Weights of a small transformer language model.
Size: width 640, 10 heads of 64, MLP 3840 squared ReLU, vocabulary 10273.
Architecture: RMSNorm after each residual sum, biases, local attention windows, attention sinks, value embeddings, capped logits.
Training: a variant of Adam for these matrices, 695M tokens, 5305 steps.
Each number is 500 + 50 x the weight over the matrix's rms, rounded and kept within 0 to 999. Layers, rows and columns count from 0. Numbers have three digits each.

# q: layer 3 attention query, 640x640, rms 0.0141, rows 354-383, columns 560-639
# k: layer 3 attention key, 640x640, rms 0.0142, rows 354-383, columns 560-639
# v: layer 3 attention value, 640x640, rms 0.0129, rows 320-371, columns 560-639
# o: layer 3 attention output (transposed), 640x640, rms 0.0127, rows 320-370, columns 560-639
q354:499470501409538437539553533479479558479497553499461498461441523510532508538456562559502520391490463509515431571524416425438556513440533463566519539497500427498493459479426468540576497484455400468445402474543475468430406579549450464592545548
k354:508473453529431562502480401569450547500457514454562571467553453469519524494533480506359492524508517559533459509540583551502599507455461441567481450505422413480495469481484519463551584540527484471444483530477545543541445478524496477573466520
q355:530506632455547609438540535550463587584503551423545431481598517470598552404478573538442514618443519497567479513554500533318453443562465601489482413541445590610425372545401452539463540414516490525565415575513495532470519497510411464417509470
k355:535520419491488491382439545505568558471532494567422436536543584474520494507499542478529491468488382473455485480580403561342458584491503563536465386497519426511402455520471564502460519476554422484498509517557514471471689529453467469456433482
q356:454524593439418527492455552490393489529432571514574499563473424569624588501456531487564448585513479477558449515499537382475407508616512426457552374466518531512439450503414522493496482503530522468527492485476487548514447478430438493555572435
k356:491478465453523472531521442585557564548500606586477518484534462586463504480524495512570473575415463473531642557522504511509504494476568439474561463539508471534487578497482511393528399530596519560514533488544485620519418516459431510442452523
q357:557426503523436499444478443397547481534477487537470429426441461585449472562644486591600577594507566514492517548600436553465467499505462563549530511528452419553541434370477626511435607563554420579478460531398408401491557487468511466434383583
k357:575438569591557560520466537422451520557489446501430504498500485552478582545549517532427453650565486596505519594461508536443472518486527533437509492510549443528530539440525489499485437474422500502562407495464519495487565487392475487489476506
q358:528550494498499516461439497435505406486502526531483505603464539452434514504488517641552326514474538483458532546499542537466440471520567583546468440596501536562398446510435493497571471416398565496534552509516482545442547578494529519512412538
k358:558458561562532564457533511554501436603497491469480551513553485488453525462529512519513472474508533393552484480517516498504463515412500441532538480544629424536443527536419484574528437453469412477550567476503523411399572527440472452533455521
q359:429562458589502465491437441525502636641483416552519568425555489487466410485561502466540462443452513471499570523447493489500561498464610499448469449454542518461523462543503529442498391477474506485450491436492504504532498454455585561485539431
k359:498580543507463489517507560524451485443507487597486492511544467460582514488493520541564500494555522497542420468468580585443530567572503545442523556496511477544405488504488555480512486537456444444460439424479541549607496444478467494542494482
q360:580448454541618530497507606454463589491544482464471504516616567469571471478550436520523478596554568456513506504481502585413539496451435506493517548527482421508422550524415581578392579513512476518521464590567453516506478599512496474431529468
k360:514537506469609523434513450528511491554526509478479511513411492581461458581544471532500454569498423504414557430562487656463530565470489472502470612572497605604519575575481479489488419445497480487547492526629465514398674547532432514487374393
q361:478433497483575466459508409500508511533586432517487403384487450466520486547517428448544527499509486458472479569457516537546453551499405522492498513467582536526545553500552540557431471541566494576447623564585466547601412443509454512452627520
k361:432533493601453517568492650377433426538578530529618588444511582417513431569543422483532507511520499477414527507498536492576517402555543512541531542487501516499595606510537541474413526572594489564471425491458481473533536443493412473483528472
q362:501503464528574575548514562468468426513441609542542553483506477378413600443455563460421544479465511572438536488504531519475518490498497499551509487511473589520510536534477594524531494479430465473436447512414550391485431619501466522567532534
k362:517482514574481541513592525618458469505524546480477533497503536554497515445540514457483518481454459518486519473602499596477483557491396530462540449498468490521433461438512500507543521473512520489394459495486463502435448523538517460518508514
q363:516544501497529494480487603570364576461517524423494389518512415436545501517533451565481509590472441498435495474482419581533507433539516421450476503636460529476492426483418555488490500477543466466494497596444494465543469496569491526369448492
k363:652401557481503538486516496445501575568425429471443462544474474453512529413444488603454569542510435500564476503496540560519513492509472558524452425523475526502514497485494505455556580474473488475549447501497510432506502432542485536521420513
q364:441543534531496528470581567472539504462492497533511535567576446457512489527467469361542509470487480420496429576546569491542532514501419489537450569501589475416508470530534460549408522469555489515496521508471487492526453485510461460536559489
k364:392450535499499526522502491436527454555513545423535479498524420475381498429403542535446530546452429555423504587501614448535530505508454546544464557484556537493511534534455492526510585448466528453499498464437515570504566598441504526532529434
q365:616545439515543512606496532576528495514549430473432487470503496552506550545488540480578520590524547614528585496578521435533525474509539609528513594578421419461492461501474535488569415494433592551476456518458535432546564563520502460478474497
k365:482413454571570496536500493454541529481496592518444471557525465503477526463497407441520464524462503508474511486477523527616442584478545560484558499539570530470491450499616518516470444537502476539411613529545512471444501442465515662509481395
q366:460436459375572523478552515556489501552467524509455540496434545458416505429605597460460399403496437560505592463547580450485547472469590527471432455547549460535309569496445569497519550460415492464434545526550588444547450545532445525582487473
k366:543544446433508575509468483480535517537602516536549492456582438517519511413505457587475578422501585652500510558477531556544479510519403487407458462459480586577425484477493513500527597429446567533412444455520486506490468557583490458549469477
q367:537462504464511491525526484582441597507456505525380493532500434436587527403509462490413454586526515418460497527482462502535487586479483510549509488585476435539536408516478508446556576431361556488584449551499509476375451493463458569520530458
k367:569581489547615545442442581525526501555452440542503479538467565502497476514515433479593450472454476445551542486517469525349605460493407432545487413451501543491591538468505510523536504516438510534579582483474496429506523528436453526491436456
q368:437669450554452545529516467491505514541599526499566550498494601512545532417526598488506536532530422482474579453393431583480584514447445554509448538523465547514496515462466503509488348468469433452480491521555599450493526564579434505472541486
k368:533518491593465630468468376616493465545484566463485460429555409463433506473527453525513488481481545533464591520549447500495562536482496436525470477539466547543418509529462413528515522400525502462467466465491518499424469469552568550570477500
q369:491482512469562471440451475437463491539523559504499503468437435430539483434468499582562469477416472472491481510422557509536469452506502464449430462457474486591479476569476554420520517444503531466518454550495542527428477393533562418499460484
k369:485583492550493467551458520558522533416534518458445529510468457524529518476514553608472478499554513486449503588548531453482533459527580502538522534419562502547570557552372475516446448531410395507415519489437387509557579417475497525544426458
q370:491538436523575478557565521419477539489593557457479529475492515495467468459549566526465536391583467576545505389602475488467623550482402520507437468516454575474488563452479513444488535433515482381547509433546478522429540528486508504499522589
k370:526442479492549622447457463574434505577479534446478560444552521513505533481557528480519530608538548522511511457530400496454512500472429581495456463522465565511460498426566433485544543374576467430497397522534506632479488510524549470492474529
q371:540517593407473472528511520490432534570494520512559547559552505459435446483525486493490460548508584558532546453518411451504532490429551385424479518467513446487446455681432510575555513554463478455499438561403535516447550506551455440533590525
k371:504562415532438499515507469486473403490491601526497498498570449533529453344421495535536471459498533538514524517560564479390539521536498488563590424489489545535541526552366503442623544525526548517530388551424425502479454395523524469418461483
q372:552564500565447553567595430478495428478556478460484495576471399515499455440530533562483612423501361471553491500497524477518473449451498545490525397482432457420577482447526519529548563549464516521487487479554543497424562499457405492457430516
k372:485511424562523469467506564616485384526543392483535632539493602497574497441383534534496520422480445484589525534495475517503488517480544562469403470534449496464552513638568395426480480458533520498404490474515522425486476508532534482500578445
q373:340517451471504509557482553557455452518480486504535455534493432549477545502513517499477490461490456492534384435512449400505602503482443539531479470503489527365484511399573494476464459494451565386589488474506530514508530490539509436478499473
k373:452468511518458535505483491474495395523477490472426553490498468386516481552487506485568466498464449476496516474448539491574537539515493512385435545529552484460443450564519506460464543472502508453477445478547466576496375509513570493509531495
q374:589461565465564558503534507472531507434473412515514485543442509497499474500479446421546572521571457506596510539610432529473550568536564519491569521418521407513500489572525547537617573420482552553529491429486489589466453501492401575480459415
k374:562464467510522436454505500516507463550448486505505579467429477612420450533526541473566467458474460489508498495499513479455511464399552562563589546515549507521528547499465526539406472495498493559462637499459563472450536526438446545475471498
q375:510480559483508504557520473497490542403541511558361461440484468543541612419508585546546536568480498533452442576458556493514483529547546478537604529498530432421528524505447524513425487483550562458408499506469484482509523445458458497514455522
k375:433529457670490493525476514476431527445452565539545495443530505469516544522480421551486486518428619402510444547524590535586473492548483550532557520449588532500545458466446523427502486568492522575474571528547527512524279477458548542439501447
q376:437511510478487476466469462523504423566507545484548567607450474542506611404498525518486520399530479484471484517487507489504564480447491382424553447502569596552481515507482597483499451473428449577557517425441486512482560557568494505477477491
k376:481534530486525641504551462533521426514555494465400516402576494488436482450562569465578485497476457552528482413520399437479545565470550447457559472470501592486452559549402442503415573374489502422613438454528500509505444623546542551531481451
q377:444467512609471421496567538447333527470487526464449460499556417541405568596489538592477523520536505550435422538524565567533447626472472542441492469518549516508484508461455490526477537573563419536551384479525490568497517464488494485495492549
k377:502534498487507538349470562338447539479520531574499606426474525482489404497531518551600569518571545520469467428451477527518505501586465424458478508475518543520546548441469547558491470411382543502493444450515513463469386449502442468435493496
q378:511425396485497476479523469505476448495495542577456466539444486571430551473519456537412422622555530502463511484471551544503522451475516413541510463400475537554498538528475478511517472505546515408476494501531568562534498472503513522519517464
k378:471477562452549415528571477554495538539525514539435495561445489511495545467480548572551444446518503460595546569521455481470522562458511531511504503579545492466516467562469485541490528517416589520522477500532458467446552416474505530530521488
q379:508527470412503496625496522480505432454523505524465483499464458530486489498477468583557485435512547580554435456499549583561461516576477523502536396515541419502542555450545581522400489503456514597446450491549455528531553465470486498458418591
k379:565501464509539526574520576538425484516490386480554469522464458538668543479554509483517587503476456495532470473452408403609515402426511530593441473491537560409523583472549492515527436542498622419509498585481485471441450467505482485475469495
q380:527470514463518519588561403539521452582553479572476412459563538411441428460526513540439419501485438475539578559536564379523510589468437439614593465518489544518542441537503534462574422477459597540472524466521359488495441444537516507506575517
k380:541554531509558520524503586504521518430448517549531477608433519481478564477511528479423472544556494468566552497503589421597480504431503463545472515479500466405439519510502458488558522505464558573492538503439497426476568545506556408529430486
q381:516549457548466509428384480372456614484535500431444457473537424502506493520399431507537572429487435460565542492506482576497465512495505505511439544495518453485592493476541525534497489573494452558490560541532503586536504461419621495421451494
k381:468528548499452477588486531453533502361546452410545435527490487518472537548473468513411551567491473478533508518423515468493492489446508483482523513474494425473557535540458519476394504557408455550539507381480564550526515439446560496472613465
q382:520394483463460498442471474436524581476468435427466461449465547448470531544498492552455455511564479510494570477466511427508485468495494511568449543498549480510497378616534483451535488463390561470638503487562531503474519485492505508445546492
k382:587518444402598475499525466594491540481500458458524475552499541473503489443490479505464506512505546506517565446555541423464550562550474435537541499509474610503447522559404482510512463619409415506566472526468509366467598535567409461489569520
q383:515643549539519537531507464506534516565556447482462513544490430484473448470558472481508413464516545513489570478490566473529577383481563558455533524437466438506473519605572539596443530506444618482497555456465533504561515479487554466577458420
k383:521512616496581379442502496497443460426536584419503455456521459504564466382500404514586407509438586571575471527481498557425551395547481522451493539553483430482500458502455472513612499532456481415508556486488565511484475429517503542529473533
v320:489582531489514486523357453442575522450570584497405493520524482579514544510522605565475567560443498551571570583475489514518543451518475556462471469400567539580415508547526491565479533476503495494420458474418487532516528558526522501441417448
o320:515543439503461595583426500432559528536470356430511498427538474577566580472460465512488527494482465512467431553506558545517585509474494497482547513473517494470522612568513516523570416417363598500487459453555493452525498552495502560487482377
v321:472556513510448460519463513513506465521463495503592555435509489468476478430566470557608534546522507517587484419499484528528493452467488552539487573525533480552550511532469498493481488472517528432534516542451464453495461535469400505460510432
o321:494536445496488491466625510499591437466468464464388429544464437572502520451573533528491442482562482651632468518539469499491498469547574470514453461518496431493430512441512453398496523483499490498541442502492497465458497491438488489466505476
v322:455537421493556501436492479562469509583501532514475517481430462549471573524449617423464570504463449423519555417420517551495582497480535447535526461513424509497554628468535511491496582470575521525525484465416481487519462454568470562445525456
o322:464474552545513487546538525512439459604531521411531559404472463504563478539486433541502481497534530474540566463418472495494424488640482470497544495524500476515486511591510514487488490436490542448473619598493459461473440564454454443509471436
v323:550453474450477585486493507503445542439423494458448533490516431533557403448388474509505539489487521576489592449481507537489515500413562487517534593525445517504429525404430466540540520573491459454451479444492492531495415539497564447514483491
o323:473528509524502417448501538507500442519405461508534553548483474496492487573493501524578495456501409541549535505456454517432447486563466503560438526492376516512437336438567496466507435479443475543466469598485559568574456556440465365431517492
v324:617572544554520473535482494450553577546530570550549534493488515525489479440454498475516482551444479496581574597548441467544418521474495452669437460540445475509495539593457491570463591502592459416448555384392495471596541537585598441528445528
o324:479442493526511478493456400573510440538513496540538488524554593451548583545560474453436528610507524487492475448448618508529539544506476492503449460484589477511530419518401458486571511490487557526620461526547492529457563484514528501541487535
v325:485542500498452429586610606545447420388530529530584520474542594508472474493500506504497442506405568440559430528449514445536529489545430397443575484516509533499579485449528524453528527475497499453474412627515488556516487514435513426489490546
o325:450511547488463517488499517532453583514577512554496455533545417493413589455482448382547475459560494497498554579512536485502525478496469521524597524501537516502470487560461506372503490464445457586477436515454505404469504419528460447543463580
v326:421422518447409481443561541571560508522435513556540541606555473528494511442488512508490503532496475537534513487470465509453384471568490461470440559455579611479439541522492469474435461515519449490480470528482548443534509514461563462518541486
o326:506530472456460420440499500559609577459481469457532539534456547511472518543595453575475608477406475489492614553525400503508586463541495507534484574481482545342503610463551597513486638467483448456492471440526528464610438566478504541600527567
v327:460474545436466588470522533475551488504518498563601482513499491555488504525480500502399575525455535565447602528529503456515562444580530459547509504459475512598451493533526500456462496527536510494522450469425393483530527534507524483517469514
o327:442389451456539462502435500480543444489659548464507543517540501528540585560535507506438391476567456437550456462481434584538348479384437424464510491434516519574521482593380504503510536563498574562528553498512457524479477474498477456592483501
v328:516500471425469534533440503478487410432589513495408537440563557521562520424433547447526533506504459559577436401478442468529372397441501433478439443547512552526526486485476457578486501600508487469527567565420550443426402460464480609630426484
o328:434450504463414520538506528498450531542407519496523502493519511553543416514438522529429553477545500491544503499502543596543596473373515503458432397424450624502548508498447459528496446493459507479522532528515444654507479524486427515530496607
v329:428492372495408486440487539531587571491492547481490501435517537489484463471516509526477441525502505484471492451494463540465545601573438486498496481413514401463549531446518460473607506406540470507616505426467533499440486457454491417464436595
o329:475545501515506535559490491439449530493467599509499533544472575595527499528595454557578522376471518562523591522407506485527471475594536537487414494457495569595485526483538556571473506494506531586489426521495442507518534547521506500497549451
v330:548475538566516518568454526494538435407503501437451546548461498604491490485517517562646504502450479520436481451535523516419439430431458466562442550524580489531514434484517495544513515550499514493415503435516446503500421451459554477441490508
o330:539478533564480502481490534582458515473452428487501481562526435530464513517537560525460585493458472440510488469506533374548445485536390497518385536437523485433514437526508419476458524473577472461532586486472515512438455486495507565493469488
v331:440578551615464436456487473483473555486503464582460491546564410542598517473527519493557466595468460445527602499437502502472572527462422562540455512477492590512418480454542463619476520537400496558568523429588507524462459484531447478533454463
o331:557519502579448433561562514477594479514456523492494483501437459522512491553558489610470392619483547483524501489523422477511390542422485512470454479519474504518496520496533495517401539460461473520493545531482537489467502422593486451556448514
v332:509465444463491473482498484493428458560536401503518466471512561374509512602448474525487536484387508494536532517571447501476499565518502472445481467421574429386509459451501521421522530418543506555467556505428487443521570508517542490480509479
o332:508381483531457406537465461575476517501507568394526443452379499464452461563463467520523524541520452628572566501609514540460462500492573388585521537531468575476404491541485483471436617438412557503584456571537530501533524483496582461586482588
v333:526560488469426456511558468578455467411559568500526561516533553547518536470440435431473483427419469502561389522523506481439487591474545421528591430503457505502512550551485496465505433432469442465396433443565443509519543504503479550389510603
o333:547551516579575597535508521509435441486515465497472470504521510523427468421450496428555466479468461518415388475490461596566465568526475487409537533524448526486468422503457510521452477436466434547488474506485559480580406496399359438523489682
v334:538537521548453585449597481529562526470528527513452521551584476535519554448507462505526506474556538449429496525568462480486481565376527525494541494537539574555489502516523439466480487545528526592492531542398465603597480542439478451544569458
o334:416463506476586552403523556565511553526587412522508478533409457553529529438569556461529492533433584462447576459557458517429447561447458537543473518558571469592485499510484558450446472459298532534474456502493538468494511497631535459603491474
v335:533521527454507479474523477517542489406444493432570546453534474510521471427465527553568489490490471452579465474415579436378477430562483482493453460453524514440533524499489517541624478409505524487578599525491522454469549521525435516549586535
o335:462453470528462539498484487442449514545505567630531484533468523538527519457526470493452436488448448473461560517506474519499431508479572470545482484541578431526544603513524556511529531528483415482551469391504461458548554379495526502473487450
v336:478518540543593527502496461539522592480561543495411481607486558558563482447633485457536470476487416474454556423505474491471508515463449513503441573485478540412463456561444531554490500613529524500435530564517382541528401495466486483531498507
o336:449538586542472402466489553631470545519511379427457436540575430504453463492317527555501476426530546573502558482604551464629455450454497587444586553569411512451494521421505561507557450497466553430538506511468471588513503578483534524472527519
v337:494539553481532569407460515502534534527548467565472454512522501523595594390530428517586466551471503426525549539569370608515467551453503559583499484491519472609474472436511488560507570504461498521479562492474399562452503545522484500408506482
o337:445498527462547470526476489635568486499548551530558519589454505442576438496502439521435463550519555454357433493473510544556487427521436562623430454502420463407505558406487383459486461524520462503430529583507464509502546487583540471533538502
v338:446551482519508506474415489578546513529609420540470423460553456564529522477505494510474432495561528517521466512623525447486419470567481404452416439453524557485595566541486512422530492484527509488500528484439521560472489463476479454531512506
o338:443395536516498534460497522421486640521451533497564478547458477463493535530478542538484546504459445393477457504492488435518546468533449383483440471516512505529436502478541466532557537524436507485539476543491398539518551486528510452524557474
v339:453453478495423504461454503432427479565519532422538459465605538505436504444489506480549541519459522464451509428468475554479584444527532523550541464471506511507474501490401525541480404498567513574451466493381570507489480474541510462450495531
o339:489452590536481441425488511432456527539520483636523485472428486557461449426450581475543626502587476481553491529501481554553471420485508610600401438491504512456482460491459437559593455508392478510503559513456668519520509515498450491438500564
v340:526481498518533456558466545523518506473545439506533568422473497546419501461530614455551484555434519494473418574543424525491461428474502483451461544562501510420498506392541512423470526624539465359639583439519489522609493445499536432485539507
o340:481437581511435500548430398502461446487438536389448442473439528498489490554507478472520534435510507533429497547617436542573441419452554524541573488383530500542479495504517523473562469587465529490531428552467573492536489520516375447451459496
v341:542484428458518446550534556500519521573337470568394465463462396463518627577510474446573540466509494508443523543546463542457512490443487536533536427538449575462373598502539545418575522529614479492548471597500515483496514453515527491566524534
o341:570626521532540452471553529533527536557480471416502415520535468495526398468530438429474558437481544493468535555528511492541589583499561542593496489532507528486547484463583492426505393468585581388540478570514495470524500572545511384499527516
v342:513522486458457492480361519460479538534525457430561534519525541552383513502580568526440412447460544424506294559584509524486581596578478567459546504420488464572429438500548470385570583502504439489549543513523452500520387538506439537416426552
o342:494553521541519482450429372512554474513449523458504515512540459613557512466576484535475542491488459553489576502377497562485408511449517489497527487541431514561536496438442487431605570557562441508366417404521533543442497386467453478433544519
v343:438468545463440543582457474551563523501632477410507565411511511449516577426463493548462539522502490450507529474490515485573440508386446524505557507480419517540536469457426464556495439501586566443524492577552430470522552483548603414537462460
o343:506545595534456434439583511505443552548596461408508462510418400512507504564447486504448468486461478534490460493419557528505487413531602555446530442425477489446459464584497590581501549525533537589489457546475457490518460560505504546483556420
v344:488483472452439470415440570498496525550581501526540505523384528430494523470454573432560558424460529433529607443552512428502497517511495562454581515535500426474382579437506467515386546528452572454531580450470598586470542527471613449401487490
o344:511496496566441477448479481470438463466579459510515512481585444504498531529505539532459590451511520518507518621501500404496411406464461520524594499470505420586497426471569488497552500543556486447453475445546491373463472500468490474496558504
v345:443440455516556493457549517545515542471531548542525516521452536514511469499564612432519569494399480531468579449541539505644544462545535545403538513528516535519513477505527499440503488519503509556496410609484417495542468531475467509437521546
o345:522476464605471503482522491536465641561612544455486477585437445451401511515516487475520532459500419530456489518449454592509511561426515567439445432607519553462549433397489431379479509543510588559459544463509555466455444547537448491465562500
v346:543547447460459627429363466494564518522528530534472565544393556501484505478477604429454432523504523518518489508565573436524591460505478457538502520405472501483488559451497560541498536524452485467511607569467579484603563494352473464489501484
o346:469493544479521604523435500531380459455549471434425488564512522541466466574540648483393447490490533456549488514500481504431555555652500424454526466432422430452491462561501387489535526441599483508463579496459498510625585586443493404560572502
v347:444507452612489434514440435492547481560564489393464517464532471508590559473575552570524523546556443499466529522501572530427529533443504562459493598536559477519532465412471505569565492518513608502503372510536572508437584474488521433518466576
o347:472512470527585484603510563604430537513453460542514520501569478516434535499541570551534582458476426555519472501477484583453504467509409586476455424487392502438468497364545461534461564467475526392451445476494587588509529511604495434513444458
v348:463563487524394543458576459465490484487494508540552479547469515488488578556469390539525500478538490443480546513464453466542462414463618546549531564529462540508480574524533542513503493456537516577529512575582387588536414549480508557493482462
o348:553550483499512482493573541532467523464579436494506455558454531574455441428453520483510477456489379535585546561525544449377458476473509488461373452564474533523548507555473542441389487403471454445534406527555463551506504425491490450550451511
v349:481487516513541516535528511514505540555558463511398412500457644473522406486499512519427521467614464451511511448515507506586535499503526494421488520467456451559626516469549565452471481483475473508427464455512446477505498417465442456514512463
o349:523590520513493464414536602526509480567603538422539546453495495405444436469517318501563492586593485514502496392482543516567397592568568505495512508521514479588450454494553487499480491550553481533475461488413469427478456436473468460492555519
v350:549496456512500576506517605569471564517565604569548539589610501498449516454505502472501560498504555550467564476399527509476476577443412461562478455438495516572572405482464521469538528532420475489541514511457480432509450446509534454455428477
o350:502549489447606376416639535533498510621403473592540477528494498567417469534526463534527560499562521512467511540490458536490481437439554509537455479470498516524553470554451515525493539476405473500416436537435518491501504428538454432546538535
v351:463525487595536453585415488478545466442578470368451495508434566507480552603394513548577476461539476498423567435532541542511393540592511545492407514487546448441495487460497471573576514624508581496483530483421564490541517406473590498435514516
o351:417507503476588589469404470537461424527576545507579493491528477420450537549477536406573537482530494430508546572455521467542489472594517482489438487485553540537548450495541492467551513552579444418524401454493518463454456467534415420547532409
v352:462459489421463489423511461466369425512452402404496441506514516495391510477633529612487457449489491446429531426541452506534572361468527590505477545492531489588395583503519490573481540523476456462434453503506546616549492487466440495506457495
o352:458538416513587471546429539553478556401479520434536503455538545491494498468532575465470561455423514475453518499514488484459488441500494453533461524452555519455489546368522513560596421476565450450507422457597538488549478493442605467541515503
v353:464474484410493468444428461461623592488414481444507503525509438542408445445455489508523479481425552493450478507554527569516518506494577459519517420530436466466483509559446538558434474457529433434503499450530566487548508474517452459437469556
o353:573477470476497510575534443462525530407453472361478496540435505603524474579456513542534479440551511488460470433442534475432473528509485517513483544517471493534542460429502544466483380450457533447618512596489503607500506456513516462506514473
v354:569472557455519478590518398516507532546552533540442478535444399508610629595528535514422487538448487456549449441503536624440525461353553483567487427505489566438498478587580436444394506482450478567531544465471466561552479501490531516516487513
o354:488481514570439446506491486456448470515499442540430590510408519476582489436466409561505406561492408537549471415548482550499440501478535499529463476518538500389503472534535408464392509482509446372462453459486513527563512512514489559512444549
v355:507518576498547470460496490575587459551547461487462535549472499536545429468598555569496441489504589513511559568459553511462579529481411446586535458467517438418497553560631503515544537541452553491511479540489472625503472519570463476424547459
o355:459383484529480477499485615463408598497480491523486500443498524501599493494506454450471476440543463493481518505373409527502461551448444519565453514474460445562575501519535415471474430430469452457469522451507432525555484480496491550540503462
v356:538518472618503640523447494536581458525487555509483551493571533529600569532497493398505496445533510442472529538471488473523526533424495377500524448575493473445517504505535581526530555572453472544486492589507450395530496575413422435533560489
o356:525378447613552478469550463482508608580454554581482514511487520512490518428525461632481531444459465516509515536533469454493500486372555576586625602533453571484507579526477500476494519451608584540444505531494525518423481495605478534547434541
v357:540381468444431467442523513422495490522493517554508477545445461465532526535476516581469415491465582511510559558479490400514476512469594549471476524538462473481414479549525471509493495502532534503378524453525455564585456458544537409469558631
o357:503468523476571531477485517440554410487519565483467536517413538589423498443569509537520456537514408518471437609513383448462556482528509489520552500557563516596471392463503534435565569466510563591533562448567463618560534609443418443536528548
v358:538524505535544443535486540486477511543519553486528468470559486602536506551487464472498489541626548527553589493515474471499533601488455524566551594489516446449446543541548548511506503522514527490503435501511405645578539496525494493402503510
o358:473524523535566502439553502520446524496566507528583472457408490434512554357600476434486455507538522617512470434501400438596514475552476460408508416457586528478479438435464544544498555525496527514441487529550536553621494432494517566558495517
v359:515509401549594514462468586493507512471541485515553452591434479595601551532558481446568529501522462455443498536435460465594530484521473550521565427409492537572548476503533467483470503514478529456480514601529385462485569529562415514486584435
o359:463498527550491555542520414468472564559499555497443575520532475514506512453504414441410512387531461480467478488502404424488547477481479510529487452512544541501580579467495546494457411548569614578547512414535471464569463527511483402498545495
v360:547456527547605452494487508534402466568411522527524492433503535471422513526488433487478480557453512446480512445430495419537450540391488530440546613469562614440511463497498540474518496472592609561548482482507601500539576475488560437483497449
o360:545440459432417430462496602520418498427484458499410535552523546454506472569496513581470495456437429537597517528506440421504599485482532566530519519474499487525518520523434554495466532400508567478514454429488499514457437500467542527522517495
v361:533489541509534511494486520480467559491467513520450498556477392509507499570479546475574487534483540437577446491584507450471450561407559530554420516570549474568491542515412511385503505498517503446508475506541466464501444527481486471434580473
o361:467488565446498535377396465470539522526482383491520535494647501499467528523522503407486445476468512519525582527523506535586578424504547535606554514535477513560477410435535515542478518546473533533466523493566541396502511500417549484516513519
v362:576539475497520413474494551482540472486559472434529503536445550501504460547493545482473461519456449507538528445444418518534449538563472541509437441569454508451537499432577526493483434515576455539428549515457487446504527464499530493473491500
o362:483511492522511557587491499532495462481496499546404446507484428537403530472465530497511466516581475506377464464517500439576503452487498524438485482433453534563591472531538518485559535444438433488443482521503461486428496440578433493555416451
v363:528493523518548454499449459480521537448523439478475474634531498447466467558541521549515472483563536506500399535489504541510535534490431487486522538542475554505494527441467508481563468523509576437531571480416526504488466536514482588473439467
o363:472489466499440494521479542522530504422443453478551575562559566507524558436492475516470508543578509492424455517491500462561462632474427558493411485517552562506516458547491462459487534614538526504381562544487498520505503493479469510493503443
v364:521506442483484514427479527525440500434511599461503494496511490510486503494544478552449503522542456476577556508513471501442556519479536498578434480560554479465527493492477429490467488486409467564503460415354598502487518519491464437495453533
o364:493524543541484499588528554513535501533358527450467651485566540444545476407489485549541481511418503547553535523463568534421510390458411496461488477553528607443471519542523559443448584524432447454481475484469546536479542522542502543480481497
v365:439510555570589501528455464460479419554500625511424586501565452476434500540466486526566455461506519566524580524519431507534523473456535494537500516614459354448482441579420511464449576502455527579421528487541510553583539555563467554470431588
o365:491468449501545491497521329526507544487553472574439457563405432474461505505470553478445551489391485436399487552533580532479502547487438456455568600469594522452563487512473519543458485590513412448430549487515590494486589553487469441479553572
v366:409493475490468465500484430485390513526608485529489532447456465550512492521437439497449476484452482410474421548588453504578556529455440453483476504461485521508498435573467508450511532486522583551420518465475508461481435449518544535497512442
o366:554508531443490449559415585471400541492461436526485461533481551498487570443508434512486483452607452566543492460456491501422508440422501458540512511466521464384497509399491558523520579570518488464401549513531592498534522465513433533525479480
v367:569530478563472512495491520567507557417435536555450544517521475547451511548483497503590504497581445507487581533533480431524574408459456495504476514535501535529511576459579463479504448453565494623515463613469477486499448532557500599519528475
o367:506440423578596506516506446513464407560494447453435528468484480494438517455491534465471468502430537482469527500403534492471469557482557533500447445466504561579505489489459494514528496425515443472527577504562532466544553512540548419557461527
v368:473440472539538534531502543549454533491505403594451478476554477463573494501551472480470624462544530525528490407538613558504524571575535470536513501585612521410510461538443475507404540545529481552543475621579570568483480468471428465473535570
o368:507533552470526488484520479446530549471484503533508478490491526383475519458600482499602457513429480438569579533435508444547434498490480537522513552498432505565511483545546573565516504511392490586429425476468385491491605531458549391505505463
v369:516404454453472485389440505448478561523509473562594568459480458579471457479437586529436524472533539486483530598439460401427453538488499496528523589439561584545494491477488470504483551550562533585408539560474437513441488505548487547626543465
o369:497594481380546447484507440521585444448539523529449509496432491567498528509519586467517492495486503484528555473535563477448546458457570588544461468493482532529517495486519420550476606480548381472560543566542480531521523521545454463495483457
v370:509440526436467489473550560525490532437409499498499499516522588488545481490538512496462493516541428550531588501411473536556461477466434410629522431594451491538587537558533514511575486466472542461547434517479448515533470537574406495451422438
o370:513504541542521530476506480528517476542476479507541434520491574471480417430561473384547460491513532559433459599493479542441505417443470547482476529513560563478475539496590525409422442424445473440492459513526503478446503530425569477503501492
v371:619605470580513617469488581498517341432506449421550568474480496505511548392485458445374523408507496432549484471475525569499472423482470508561553548528467500519487561473398567427477561462481556447498521449550575627534568471530432464454490592